{
  "norm": "rmsnorm",
  "rope_base": 10000.0,
  "rope_fraction": 1.0
}
Each number is 500 + 25 x the weight over its row's rms, rounded and kept within 0 to 999. Layers, rows and columns count from 0. Numbers have three digits each. The size before them is the row's rms in percent of the matrix's.

# layer 10 attention key, 128x128, rms 0.116, rows 50-63, columns 0-127
081:522477500496495504518468520494528464486514487532514510471508486519505515488525475502497465502451506501513519479475475523513536516490506467520487495465588498505484533519476491496564507495545490481513568469570504522508553518502501507492498493504526476513526501510528485464458506505498507499483465521473517500502474504497496500520472515553466538563478532494499526482451479487469501498508
099:463474517487526489507497532522540504472461466479495482486516526510473470454503492503557462507486484523507475507475574543468453524516532496489541502526509539525521446514513506505504517478496464461498510508476481477505541550485546501506528497477495513475525514477516466513514525468508523530478487520531465468465496493503467470473527487488492501494447516477514515518524522511520492506513
085:515514477513522491514500486479500498505452476479467494476504491499522539507563513521492548516465499513543517504527482493551509486527519478523435501492562451528556478507506498486509538472516484545518498508483491451522480494476492561548536510510489474468446522472485461499507515501504510463485519508545483524490510518504467480489490512503524507482477503508515477487492518508545500503529
087:490537526513498534496500533539457478498497491487484535489486452577471487512479512476502536498507483483491528508487515449519495489525510557513481510482516521481501542479492492493537504475483523499519500502516480532512467511492489514522500484510559514496500507539520534527470556565494529526453523475502511510527487476436437521503505474479523485522514477523523484500498480500518497476507
094:469467478512579489491524529505479454447502484463520513496522458509532483504529505534483503500467495522520493523489487507490490501463493511539484491471471520443479494476552462472542474461477500517457504471486508505539515505490520555509494459493501528536488524501486500513500463525504520510502498536525491569514510495499520510506488485516483502516496496541472523546502490465486470502468
089:465513568519459478472491551503477510474532441517492499454500451529478484509521517490492463525488550550480514528543460480541475496469456527506519496487504510489474481491481501483520526503515506496478512514506534531523491471490497454541526480484490487514516498471527506487518471467488528513516521531522514483497528517487484494531520484505522474466492487449463489493493515501471546522472
089:502517516478482486493505486501520498448513496478478504469564481509525534506495418491524497506545518536509490461501522526501485491491521470533489505548506511468505507516557526516461538529450511525524473520496473473484499457488471514556488500517431512489455533455519509508474468524522480490494532504494492517517498480475512488512534510509506515468496466499497517507490503460500506535480
094:475527536561541544480538540500484492504528523503494454501513460504471496517482463510522497458541537545524490501515526454497487541492519516532539542479535519488506527490484508535516484484478462475503501505453484466468494474487465517522515495488531487481497505469475533511494516543524529516512515517567458486505489470511532485471481525505478499494527490536477487499525484506476510490490
091:504492489483532466520505536505533478491498433484519532507519487538538522491459485484508486490484477529521492453507524523521494486532491508526513554455438509476502537506500501477499478483516515495506523516483471487535468478495501458480481501474450477511556503484493511483506467438525481521478481521518453478510503524492476503509537486506529502477506510520504516482491442456545539493496
093:528508478487515483452488457498469545520502517511500516529507479529493523510517527503507510467475487482537530468496512478459513496496520498484492551512514492521518468535523499498524517506508487515538558492558504539505506471517528446502527469473539472526512488522466485519491479461518465524525523527456529508510469491534488513503479475509514482542458516478476450549476492465513474506525
090:471463504544482452493527496500493501513488508517492506504501528518509479525497475491513478466461469525525516534483522501473524513519553502489515491465522519555492488480465476504527489521526507474526470543501504499494482473552513511477471466533478474513471522519509544430473493499521509506482495517506508482496549463419504532541490526522510479476530503511491527542476507467489531516492
088:538483526523455519473495480534483475510491487487547470502502496479514500490483528484485518531500500494521490484508514515489491503451542521478484504545490499451453527466524494470458501477556475493492448507550502471552491480512468481549475463536455492478456475487506526503551530505490514509509448480516459483508506514490528455495468506509502498502504522505513487507464485527478504469492
096:470549473506463518497464484511523510474486457483522489503508462485502517489541512506469484524503465534529503473519496523461520479467534480518547528499513500473534453483496478528506536503508515526519489513442454551505477424510485512461496515494506496467480508488489476502499533447507491504452481473506514486491521504531519519481496508509523498479511479526507500464472488510488551440502
090:479512510513495516494537533472535510466526475488488516555497484562477536455464455495478488490504511473518520507474512536537517507516508436508502542523556515524472464491526516504506485546514522464522504510508509539508477484480446510514500467532505510522517521512519503497550475510477459521508493543493528493441497513461477511489478518499505490505490490485534484488502479495526484456470
# layer 10 attention query, 128x128, rms 0.11, rows 51-63, columns 0-127
100:481488508460479546532502519470464491476510496479508546538505508524493522475505471474487457512514505503483554477539501528487480474500518506486507477544485498442483466509465509481530479492523478520493473526558484514459497499458485522448503527529523496497491506515446494521497526458508528498455473509496520508519485500493533553501525455490510508505465468496490481490535518526518488557517
095:480530493517483504506529515512505493438500506501497534540492528497534506532507508494506479538534486474507488527539465487502460454566496497506484511494485505535512487449531466520458489522486499537472512519512542541487529453533461494491522553505531486486510544489499544466500506486481472542489517474517546512523460473490493507472471540491495484497497503512524479511484458531499524527500
086:510495508524512516495512499542511523495506517500463491491502509520524535500539501509513480516464507517497507487436524516483544482498528528504555494489491539484526540545480504506477502458476528511532498538508504515552487506516499506458517522476556511496492513484486543494407505478509494482523483501485519460488491518535504569474457560517505525488502509505517512511533473479519502510519
094:493529522481508495558451500488506495530465510443505523443479529554533521478503526512455499503498496514489527464510503472457469517492508484487499514511486455519557508525464515515518503502479488495451504474517502489551537501496480472528497539532505454526538520515504553500474489511494493525523465498476508494472465481518523517467505503495483498528528491473491541502511473541466503528507
093:504476492526504533480486498483497541558511510513486501469537497433495530524462517484494496494549498501470494490500494499457497506525495477509519519481509479497560497454445519491492489483487478507525520508483509497505519451475483535461490514511522519491531519460469495459475468491467498523500500516513487491505503460498528506467538523548445465492482508529503501445541441505518519480521
082:542510504477423485507495493491486470514482478491492541512489480532547537534459530495517508526471457486498478471499465496471499486481469497513436515478513511475494513483482516519484488507504518528478557475493468517479523467466518471497523498536514458488477525493496488503459477540483513449506537484510533507533521467461484495497517503490512515499509490504546478488526473553478478499547
096:468463532502472481508512500478523442491513506481493477469446550535556494489507533494496497533497535518500477470507514491442475478492504486516523474509485472482482491510486505475511461509496503466470492483491502496555501453534510461470481495487469538483496486493464456492439478483489508519497466519480477496463516565503438501491487489491488497513502467534489482486548520497511512489507
098:456449479498560490474545494460467461486488485509504495525549540511445498520479488518500497465499468521468503486488499493514438499481511484486471501521459517509458509454541477462503479516491533507491490514502492497507529479459479525542484469503521473560491525528475506526474488498501458503492454504464503494487512514452520485516512485464515539522497490536493511494527502499502516464498
091:494471476515491509538506500524501503529530503502508521466515491451519461493488444531535489484459477472500542505482462503521539497549571503458517505539517539486525525547512510487502511502516503532497421499454489518494541497480489486492517482523521503520505514513510494485512533493469489501486507480488529493503502476460492477484512518477497455459541488494486537548460529516507508489479
091:480492504522516507540478527496516563483531484491496465457496531508499535527487531527518526518526501468494537479492499486508459515480484554515493513481469527502466416459483503512498496506505516527528481516534477515483499498500523463473502515554490495484523496502508474503503466535516505450549495497525511535497477494526469528520523497496518529491524469507526526481505534427518511533476
098:505500497513504467465516465473470513536500538546482470499534494460484493477519555498461497512534529575496496529494508475475486498479521483505508462563514482530478500500508481534502511499518518509484469507488458467517481494555493504516493491525506512489475507497477483507527493566500499500534529509498486489519504555485538480495486514539485506534469496496508520505446461516445460488493
095:500462506507511470505517488513504463504499500495487550493540507535492507525489510527529519494488472484531486541482536507489498471518464503505502537513480542457430492497514521531531475531500535521513525481483511495519500491511505500487552473480517456458547470476471471490513461486519573505474478491461504484475510507445541514498487496525486532499499514461497526456513483529462512519482
084:502479495496485563533536545470497500489525507511462468489543465548515499487536518478468531517490483499509501540508437486529489489488506508521522537507478513450491492522569508508535509508541507510507533478462447492488462517491524476513500513499507479514557495506525466485525500494501466502501541507492481455529492478530513500482502536484476515549508535498486480469521456491502516515494
# layer 10 attention value, 128x128, rms 0.233, rows 0-40, columns 0-127
065:474517525499529507534463496492534482507511503556525488478493511493454496530494451507477504497455471488487523452508505490483515515568496469480478548491545494516500517483542457520490495462525525521499513505471526489503503472503477495485501539510556479553443523520552517488521512487520479522498492503483525498512489470504510495490479494491492510480454501487491474458502467465473478528443
067:494467491490490474527473469461502487482476523494496492514503526487522487422506533553475521490533494519532491487521534483534471471516547492473519545529507514527486498544473506500484519474542509521529516513491544443480498493468529523508498492492535486497499508459491513519532487516507500504496496532519474489519481537498471501477528462520431536507452527510515490487492528477493540532533
066:507503537480527491499466473475529510497494477533506490504515492538476526495527522488523549501533472492540511490519485464485536512519533498511513551497486478485476474476501512495551524497517577463533492497500511470500523501470535504473552500444524478527521491488496510530496492510494509495500516513475522522521529497526528503577478491475503458546517511501520533523487493528512435506523
063:477475507473478460531498512484507510449511520476503508534502471530521491463446490512444536534511502490485502482527473496502479511469530505470477528459498494496531524503527495465508474514546472493457482487495514489518506485494510468546466492462533468526495518508495508461475484459505500485471503550501506516520497510466527514543459511500496510462527499437548514475485517505450477479538
066:515496513522435509491495488471533525525445505514500470528496496471511548514559498524476506509545517476505463550523524520482463511487488517488490466514481477508506486517472505455509531509504507457511454483472520444509546479500477511506459492518460496480468520451493519478502525503488503493485534524455532502505499524478508501538513526460502492524507495461523523474447480496491509520529
068:458489475494521519498500516476492516473537504467506461539527482479513511513504523481528479508545479491493500466486543489467513500453503526482476572449468531486439539506484496515526483527497517525545497520543508531507520507514499534520496472512502533494529472480501470496514506521491507511488498524499531505503531504504559508504461456500506535533538520523492473522521490506429525492512
068:506465505494525517480491526480558498503508460469537486506452482485485493515518477502469472447500487575476494526523486539505524499504527477512496508497469489513534486489509505535511466457509477506510542518524514496504498523484479548482537498495501518490523531527472467455498469490526495473479522510500533487518457478514470526533484541514522528429496496467461462522478532490493482529511
078:515484513476538471513537509491433520505487483471538479517524499532506521488510519520484502485518505525481509495547516536480522519529508508506507479518514484501512509512557551545480506480468506513553502509485464500530498493546481510478469496519504511448528483481493494491486517489454479429460531503502463495510527514471552479517492488454467515457476480518506502444467502529503492496522
065:504518503467516510535530507536488493523527487456509501499489518470479475516502542495511563519508556467482509522501500504489548512490478476524490538458509514482493472502511531534519522432537522514485507513512497515480473489477502515525520515496523490490506541482456568516502499516477447467473516535534466486517531457530506488530501507491503510481529513536545522537530514524501460504504
069:509510479528504519477505520487471495524533519470475489529538505440507473509520503520483512536476468477501457514544513531459513490440502497456460479516442544547525513492520494496478506497504522528493482467504525534480544496522522481479528533513490527500548480547523496525461456534519530495473503529484512540503471503498539464529506463507483512523505483511504500490514493467504516512525
066:507484501483495510469484492518496483498500494536473492516530483459483476539510564517507517464500544538546504503522490536512472470501482519487538513499477508476525458480531474470496475502455493523515463521484507549505502498536525525501559475544501463538531507537462493478510486486472487496530553483524495501478479464483533493528492501528477464496514466508491546457505462474530505510490
066:515491495514488504467543536526520498487490503505519509512460440471504492502497570489493506469489485496503477475501489485467520534484547525475575538490510523479520487513497553490508511503497491495481508444517506507552491534444545477528528504483510494514545481488502486486479437466467500504477528510518491495496503463446499514512568519488480488491483514507499517488499528493513516516475
059:455513468482537468509457475489494537476462474496486521484479487481476512482525511552504480503537504521529507497497502491531473524506474552492514470524488489493541476543494491505451487496493482510503476495503480503507518518521500508427482494475523480428509483502559468528474490536491511513503485545485546559467489543469489486541522492485508512518490467512471510484481495522482496519486
069:490478505510516512474476471488457490473524503468511530511488478519529536461487500538477512551471472488451544477529501517520447475500468477524513537452505549507497530518517457545539517541530493513467507522497516487477454525485455526470476498511470476478505476503499506478492513509461514495534471498488474480459521497501497521528505481531519467497492529529502522549494470530503506515518
067:499427465516501459532480536503523512530515457514491505515497517464475476442527526503486528542510500523488545490456491520473496549554509449527505472508520545496532462468500498529480536463528487534485468500516493488539499455476464487491502493501485474523505533513513541509514519476504509507525459482473491538458508507497500478526478493499478516482510467490478507492512470532501502495496
068:484524466485477517509469511488507476516526445531502485466469492522486514470506502502470499539493486521519520506487520460499522443515525466502496554486457466468455546511516512486524479514527458532502490464426476505484469489514485488458485509529509502516503509512497478463456512478503509519505508503491523452497520487502508495507525510483514509521493511453491466493479472469423541501521
066:512476532484461505479466451516508516488525471458558480505520519461504498543519477554454509528473491516485527517487474487535495517487525485452508478466513502498486499470503486483512499486516505529500475512517508493485490504534500490478503522490457490502488509482484456481487474479458486544513486517465541495531504468540460504497514468515546488528478466463478558514527480497506523434496
070:508499533496475541533496474504492507494515534488496490463501505509448459491510522520530466505491507480540495440499504476499504509542491525498490504497453515513523457479528493492518480478521490501440500480469527500503510488529486517490502528505428503472479524534512449484461513507484472489442446467508515531502468498493520494536528511488524510501503437543537493466470495476481498496468
069:511509445447488523555540511511528490502537532503456523504492491552493518485442463520493519507567504466529489485508486490502525521512492507480490484495510484492458522497457521477506474487512509497532510500488479478514496545523546523483495530497510486541520451499485520496540528506510488478478477490478496467468482483486528498518529481499482557525532523507483488511476487482483464481436
064:495489486463506469502506513513487476522481463504491462483469467527483505457522488502453532487475461509437507511488527475497532482500484531466550503555465491471481505516502503499501463518544495496501539479502489504522533529513545481482541505552492509483471473532532499481527475486464493504482474530521538526506562441518477504509485522479512536515477500532491490498486480507493485455490
072:490537488489549512545532508492501486521460499467523494503496508493509488496502519505491487484488505510549526528531490507506463583505473469499505526510464510519523450556473525465488493500470488532531479458442515538505491507508490522467503490488510522499461525503528502534533504518491516538509519456477519485503496477516515509482495472491536461519523514517550506465540493543463492535525
073:498510497504514495463469504509512524483495484506519466481515502471481533520480536469501505502497499501526525505506523487549541501466509513474513499531496526525506483467528503553504535490523456484487519463518523487501518535507454515488470474516510490467460494531513468522493530508472489566473466492506579520543480507474517524547493532545493488516505471516521495464519484500455520541451
068:501467522527539458519478488479470494547553488513506495487514488480451520542492545522477475477495505474477524499480487496489507500503479517524493478516517507536462503538501515479522492439449461498476512453503515469475497525503496483513461498453483523491538485505533478522509508553500521484480458529569494516465465524474467527526489500504519470492515494479486517490486463515470505502535
071:487492490481491523529499478507516472509524513505484480520480492488489522515541495514453532504478549489446483506508508467479490497521548539538499477478520462481449502487503512495493516482479500487458500525480487506494450487453474488502539571505481505522498457457474483486508539476478528439504506506477501549481502491484441483491514528522468510563514505495506496473497482504452507497519
061:452507505465573487529485548501486497490481476518480530505505513514513483504524532477523493501487439480492509477520491485502514484503514508476526506476517501497484527489508509474522463475501552470524482484513514521512520474505503551531481499488495509502509518518514516471490528544503498468488508509539467529454481559500488461539505480526494472491536541534517468520555573504545497492486
063:462484511550491518525499485510499477494461547538467486481518553476496531463515514484489465498518456455481501505479458484507524523482494498507473494512530499479423534472462526516527469492502474476521516512474514503511489490520505514508508530542493516433476483532497508495502530475486525502504485488488524485512513477466474467499520523494517539474528464519518498568503533501486483535461
068:469493473532470472481473524517495515569509459453516518534512489490501511522524482498518485512504491472523530511503545545473504520470524508458465479503506498518480475500506495476545503474528509460527528516480512515501493502455511560528539525509460466519489510542497520518497511514550442515512479489488520508484479528486509482486461510468481473491502528467498524493493533485508426504480
064:525547450475511454484468490511461498464519507479475545490524512522505513500476501518511528511485468482481510489527491504460468454514514456517509456478489482473473468506525474498480495528522509511463532522470464540492470484484507452497489502485444495476520439501494487530478508455509487521521538487518516495508498458524491504542501537523453547475515511512521462499470494499510488468512
072:521545485481496522505541483508550493470498495525484482491517498477497501470492529471484513479554509522510471498510466540494501503521499459489512550515513502478486538517477535452512495497473547530533512524454468484492517505498478476468515480510540518517474533511449530565490479488489540504471504508487488526477514459490557552463468494541517490480510497487487500483503511544500516483470
065:498506457482517521490481489449494526510488498503567517507493509533498509480486461549529478472491535479510489542455482511497506513522457466468481489502532492486430505457551506493538538500522510430517505491562477478488485492499492482530543528501497496497503509517498507496505510468535526532497498496493489527548468507530506511478518474538497473510469517540467469509477497491501497478488
060:534536479501509513520470529498492498512465498516475506532492519531477526475430537534493529507498471467503480462467516505525484496489483503462487474545473474466525486514539503510503464490540479492493507482511492510448491546496505553527480547511548547507487494495495493526508504521508485518450515495511480531495538486531549555469482509511486531499489519477498522540501501541511459498499
064:483527514511472435471509475499507540468520550453465494505503532511494522497515463503471460502547514505489510493493485461527499485541507578448476503490529459504509525513493500507517491502508448520509509509523492505500504458521486527490520507520499496512466466464524513532507512498492501478440483542520510502540477489495514510505442509509514507476492519518550557537508508474491502502520
070:510520430459494519481510510527525504530510510463499503508499550473494499490516512514506517503514470502466540509511475531507495465509476486544498495528494535505488489493483501455540542499522508498464536513480516496503471532498532498492489504501525492525510534517470484482508457518474501513472452442496500474491484498522488594503525519492520489498523494550528556490518565503496510518528
067:520509478532485478473506496511499537514475511489515547514492505490517513520553504500496543488494516478472504458420470500478523479486513493452489538494485476521465502519495497521498495513501474475505493429502461481508494461510468498487485513505442491432543517512480471506494483512469508505555506443510516502498510499516457506451478502497507451436502478503517526499501486520502479506506
066:482501504472461514458495503465510496529502513478485547532464482544534468494534505479486491492490494496505533487513458461481524494488507538512481530461501495509487490524506527518530467485493526467483514560490513498496536497527497448494509457516483487564515483504484447470502526489498504522497491523473453527491534506493550520518531504490502493489450486499476472489566504520476476456469
070:550504468495491478490516486486476492487542512492493540483506471520521524477521535524474464457506537495451533495490488519483479496482522554496500460505492485498515546490526445473463483520462523499477499476493482493506499518552485521492502554547526517530472506530507511502479519466543524531484461527477503513527495490484506509484479546475482473474469498501522490426498466502515472514497
063:498479473524506552534533464485540478456518486493483515554537506457491486532535486456478480529477466488485487493519502489502465477525513490514547477478486515493503521527500491511494499451483529477523493486484449446507508515496436519499516495451529501507484498496500521525525533473468508491482464529546515518499510455549519489527474498498560516479487501501462486512492499493464491501522
068:519522502464507538553487511466511465515473482464521521480530486501479473503499496493525571497495532434521496500508531502467491469503506541515508481521502527553516500531494487519472532502526501502474478543501505512500486471506550522471443479510483552478484491512552483469500533503489535525480515548557489486455517508471499509527497504500511462484492492492520469515520505491530517487502
072:505465442515490541515495510507532471503469464516531512474441488506508491500511538546538520528453447524496489513493481475480518477470509519517490499469514523490463511518510515527516483515537528468533492500540530472495465484472521461517479475475509485539469466478538487506493519478491521463499551514506538510498512487490511567519513517496499528494466456522498507488510502457522520526492
072:518480481476502492497483494483501521499511474533543467489504530462490507514454489503496519481474495494500534512514507437513458541482510496489459474510491485447484519500462505476536468511484508514518493515473483494439491528495495483464486515509494444480543548482486519469489526489460518487450490503490535557482511485467528538466466513495481537505542482497548513497527490513453511499476
069:527477497487518504504490519497496508538471519490494499522518518497577526468538506506515486488550504501467460496518493477536484490527452472525516435499530502491517493477488562496497505525535532501505490473473525454469464483518485490489501494523515522462442477483501503492535508520532500524549477525463435531490485515522497514496497486504492490467524534495500487488522486504483512433497
# layer 10 attention output (transposed), 128x128, rms 0.202, rows 0-40, columns 0-127
061:485518512487472486530468527547529464522520494510526521467521476497468496486525522531511527482496511470519528512520492494533515536540507500490535475456483535509509514507528442504502522505491501506472501519497512477509471495542463503506474501541525510521484494505517481491552518532550496484495484542565474478495505459514464496523467468491499539527435463523498492464460505546519493488489
061:482479521497493473502482498498506500451504511457508502517478487556508511495493524488498532518463483536494505470490528494481565523498504498526429490519460478504469529525454506516491501529503528532501498537512513453504510475487476558490471536506450479473525548462547546535497471520523462476490482491456520511516518509483497494542488500476508488492497515479466526456518486518493511517500
069:510515525500468471489494485524545520487450505493451496456497498505467497495553477496556506492497504549510473507478532472504502506490522493506539524485550517502468527496475480501542474484457505479508450490522476490518455527497511511502511505456478524441517534516526512512506496558544474491532483459487478515455495483484494510535479515490524515536484497521522508503479474456490494543511
058:451505495500514502533557553517524539448500505536490513472440497530456501461470516497533495515537486532501497464476506454538511473468550488486520461474508473509508542503475510516497497494523466515534488499480508555476474502496518507487460530502497500461517513542498522509466502526495482503494484505496519524488509483532528479491469479478457490494496474531503530473468524483488514469465
064:479538497516495527448500505500566504460483483520483496512512496518512530527517484496529506513541467534495521446525561456502469470509488508497416491510516506497523539490478514487495459494476518491479499536500468487466515457484519516502507533462503472485516512489489490472488471480493453514476539530522503493505526503467506448496524462492492465507475518486514505498475457453490499508521
067:472512469498530501533505510472494506518523506493455504529504532496521514492524454525511489512491514543533479495507443440511513532461497468523513541472460516493483561500507547519457519479459520484522470481489478488524463505537518493486472485507502475473466516462493492502469519508558483486527499478478493531518443510503507505468499504506515498549532489498510496535476479476443502501496
063:511510529519526487499449446501495479515481481490523500502496470520467503502485498534497485494512533580485534504510505480565529511520528495512539460473518491514481453484508481478514496492520492479503516549487535545469517522507496494524498490487489449501500503532506470473573498492501511526503567502467524501477518482501510518480449514485483489502500511513428486535480498499538491520506
072:479454506524484527485476536531484513469499520515529494532488466493517467494464482515458516535493536463531535489465524493490522493442544510488499479462527475491490525517465549524530509505506501520488492513514493477481509498482489478537579502542501499474470540500504485456437485476531494511499512493509476507497519515499508547486518510462499496524536455503485490487526510495472470502545
060:499493533510485511526460531545526522530494520484475506510476509508498542516592549500507515507507510478480492490476497531546500520524539476514546496536521508523525552491467513532482515490477508541508477503496552571452475520460486471508506487488473537530502509504519506510497490478480507486488497491448496467480479471491476531509504542501508498495507509469481526540478467504500483496500
064:503492486499455505485481502463481465479482525537465474543505500462492509516479525515522516537473501530485485478472430519501523506477477505463487455563518526478494563498472485507508461440540489484462477460496478470469473501507487485472498507485515477485499455483512480508546540524523495501492505511495479543514499471456500510483500524480455479518517481489500472523495497476503532502479
065:514513538490492526498533446519497460519519505469493509504519503421441448487495514518506521537491496499490484489504474520464461575528501515540525486522507511457509488520520485475478477505500483489518505457536505500464505534483504517513527503523532500496526498497492542445477492498518517528462506486471528498476505467464493524515500494499480505509506522491490455538538488454473502480535
063:499491501515464518512535508454476479501509467503469520482484472459462478578535499495498489465507500523499489491491451490489503503488506502473549497459523477509505565517480530442502537486536494503511492508481523514542542505518481506490531466492527488477502550460492528517514486501459450521502500477472477522503518481483497516512517486527485447452494499515490497457481476456523503484496
057:449456497502558511510528515531481491482500467525459465493510493491533501509468469504468519513497511470457461450528443507480529485465464523521523509562484502528508544490510458500505463516513521488481524481524491461487536490500487494536527520474489492459495520485517504513488487510532482528488499502501499489507514501490524503500524470442502491501468509535486492480544544501475536519551
063:508526538483556514503495487479504514457545475450494532501475546510507495471489465495507494489494538457516502521404500526515506454481481447501512519512468490458503484520535516503517502500459493510510495543512492456496519518474511515477515526532491518458479494482501486523418491522499482485502509522482500473460483505515474517475514469473519498516457514521512493519511510492493475503483
069:502503489439493468506497545542519465486502511442496485515494533517493490475501489513512503489480533520498493473459532507535496543437507464517508498484501510498513473503487471497512515481488480497498539497512493467491497509472523462481537488441501534498528484482528557470522490470526483503458528468488486488498514462462497480481485508525522524472464481492484485481565531558485527492536
069:478496452447511489504500459499501480477504500513494535479495490491536506538460490484529478481466526571520512515478560505508477532549477521504505512495459446501514514542547519496491523482491512492504469525539496545482472509526472502488464508530485471472497510512527483489465498487498483501493479493550505486486495469529526469484493493476548549540455509472500522523520541486496507501496
061:490536504459503535494526514530502466478531500488486512485440508503445549502476464482467507503502475549471502466475540504523447483519470475475509512491469496479522539514558507484498520517472517525495520482503488499499512510463515493445508507506502495521487515516494481502573501521483537522505499543479488503539474495457527494505496496516507490471496462539490471560510462534504477491500
067:488497498501498505518520493466509424496481490524492446498504497489490421475502525534499484527514496493497512477508511505498508488542509523499476476526502519468487508454515454536498533480501508500438495500555553516510480483510481495470478479469507452433492503491514474506504474491482531535540491465498527515446495477521477491478514474471490533474470494510485475458480522488497473474484
064:478534485486479502487487525529493504483450474534498502498488458492501493487511500521449506505524514455559482480563478534516495484502478495566496508494475502508459518552530535498497482504493543519542489474500496486496484509552522520504458477498539524499531513472538509515475530439512482489514473474491502527469483506518490500547475483469509508486498530533529497501482520480527463463470
067:490478484477500488497492473507471480545503467516464518498491491534457495522489482527447506497503514474513472505468519518505520536460499499445538474490489475500467488516509513458431467487499509517510525500500488514500495548461513517489479539506493535473458536463506448499583504513484477465518492465542489488500465466497518491484536483472499523519517484494530509482517515456484491516485
065:486494474520522565556483478536480516455467525520475458486494553486514505453475508524494497502527497498522521521482493492492502540522510509498505521546503537536514519518521511491514478546494497463491522476543515477520500464499494514455482495490523492538501474496519508510491515487540524503482477512531503482469510476538443518496502477511502466520526501474472539505513500489510542545575
065:436484477496501486536486519479498494492505477514529500500551540460521494500467520555485468521532481543479495518509467480502491499477491525506517505520469523458503457475515502519518509472491528535446508505532533509458549468478485497471461502496511496498510519467500509496539509523523469542532495473499475499537427485497496443493495487497517515498505504503465477484503486462463486490545
068:475493478540578500467528489526515487492493469545497472527558511471490517490544497499470509521498541494484501492537461495522521484511516498516540534501483519495512502492494510489590490475481475511481491471498506486479539512534523517482548501503519489508501479525518500490542494508484496502489458515517530486492477561475509484482494463494519441494512483483514502476486557535478510466481
068:507509491439490475533503483504528428518490540551517503515443502496502516542541477513527515519518512529499505489533502545503463450531479508513506505492483479539510549491497539468543454522485519529515545532482491525493502528510518493529527537510487507529509507494522472497462501515488465503516485502501499519481528493531538522492485490473507505490442471495562505490512482533508516499505
058:459480530509496499509499522484494534515541577522469445507548481506495504534556505503515520487485540460506499557494463455502520498500500510503484535460517493505481505508484486482495511494495484486556478454501469459475494518501492497489485495505513510484480526505492533459503471556479517513523495490443501505499516494542494539519464501511464479463518461511503513514509562498492521487490
065:499558522488519468532503487473526516517499496461553477502500506528503502515512477518474509458502499460520513511562515489517514488467507539501450522537457540483463536445520491514505485503469522509484511485489509482476518534506497479546482528487486501535476513486526507466524477472485465520516516437528509535483473459516506485502529532502503485461511482490526520495482517504515528517436
069:508491501528487497502481541461512507461478497519497457485535503542520507525561495502481496520524545534481463464507512481506455524479537524489494462548490515508490451505528463520535474504483480450503499470505508521474456545508526501502480494501480517555529474494479487501497491477503495514501471475503430459489522501468486499499467475518487484527504501546474501476506444469521502488497
063:502505531478511475520520471494501531474505514528495518471478492498533488508519519484524518508491498523463505507448498509461484485475476514532513508482527493515490483497513492516511501451526489494514559487468520483428495476459509540532521505518475529499503469496473501524526505510474511502523489503506526466464465480528499509524495494487482574503519462527570564434519459515494488500478
070:522509444492493523508488492490508477470529483475534472501513506516452491475455500502534501488503472483517503498485505506525512534515449483499527516451536474537516495477498521490449528523505523512537479477466495527524481522521481493479540457530489496466531517489533538476491529514504474516526521493514497530455474489515499483536484556470521504522553568523520520507494484496524546527497
061:531488496469471505488511523511490556525483476545536531451524555525499461509518566538510535479500527517503506492473497527505464492502481485462475511447502533485471468517535499524529482511467518539492506524502467517515460509482515474500458482481486471530494510514502447496532510489490496488448488508451486509500507531473504475553495515490523497492501490523474485489506456537505530510513
063:494505508482505469526490509525485476544526453499506498472507478510505543481475556480457523525493519469519475496480462447521539500505517491483506502557475468484486479513550507510475503465487458513480484516486523464479488485492489531482492486499505509552520482512520516534457510471458539562507476514477472513485498481517542466535526503490503457505539500529519506497454479455492494502507
060:499482489490493479500526535552508526464494498493496492488495499566469463483489521447445543530500492508495515482529444463539498468521507507504518500511447477541495483447491498550538505476456539473498509549489528503521487513488496501497465518494510516476465506484524523514559471521515512476536508485515519528531522507520534487477526499502473499521519501522537478501481480461516493499491
069:541528516525472477492485452484477500472525483501511481506510509530511503490519557515521467528552514505508513547521533507524563511522494489488533544539522493513499485503515496468470507494482488495539465512504498509519509489458514495459497537462510553489525485472491507444551492476471510510537462519481548453532507495503470480525502530510508464494481507501494522474494501526545491482538
062:514516473502541501514512548514505521528521483465527531522483454520501528540527484496485515447559495464508488508453483480518474480556483499504456492499463487484474514482543473480512495502505520492501478501501517525508525496475479502546512490475503518485542415503482460496496453497471515484502484478494447505521506473475492497476508493536513471503544477510475537496534502509474529525483
068:484505465506497513548471489520544522550512497470512504517484497523441470528479518506518484525505519513519485481506565504474503477500515524503495527462556514525458523508511461489484506456509480491476539484535481488558484524519532476487443488530509536463445498478490509488496504539487522476503514496448480525501521494511512517504495527508511482523488536525538509513496520462481497478457
067:515492479484489538503512509504512505494540474514490480488527460509464428439504526521526511531514509486485482521506472516467508502453513536490492452485531501490463498516554497507513511486526497526475502500533509494507486529464492444502469525481485506513495497490471501511440539509507499492485508518555527488526506550515536469491483457500513496544529484495529508441520490499557516499472
064:493513482492532491490463477484465462463521517518478489515519520504397527507534488521516488491505477476544504521517508525515504479505508439499542508472530470479488512457543509542551492479503506493538488463445504507527510529507471482493491495521482490503480507459544483521511467485507484511458515525537490481495471499530508477491507523511522525488456508495457503506467509483492526521528
060:505504544476495577498481495488502504495541489585491500510517537509504496508546511492511479468490520464497512488491494503490452518513520518525495550531536450525496545507455485485495495481494503482485538502521481467499502505471508476477528530494497479542503465520515500517531504538504503501516521540460506504468532491494521518503528482490482511515514500496485517477497536476417455468488
065:513474465479481450525497471469504503497532510551477520472481482526530516541490498505488495473481505499527469485535542467536489506512498486523496519462532546466502505524501502516537514478495496533529501497523485481510506479500519451529560569500556481502488516499466491513502500506465502500501500472435508483478486433500498492522468480533522480470462516473513503486497452505489497493475
068:489504453502507524513533520534509465520536528540536506496456509524507503474473467509485490522535496452511500490508542471500454482455475505480550513524472502447488541511468511526520494536500505479537506525463513512474506505505505532503514502497509528500503516523497495476561505474507498551507505504504504480482480494537489506496463512563531488514514521534512511535461519489518562458530
064:492474514518497503498455512520500517497526479439499531523506515614500496550482502521495512519553516507479504515493560476497515487491492519457448543479528495469525482520502522464487504499508488485511510508456513487525498487466521507463494473504509491522488482478514502503476521497529518497452520489504547534478492518555554473525525516534505509489503503489516514502531498513495491531475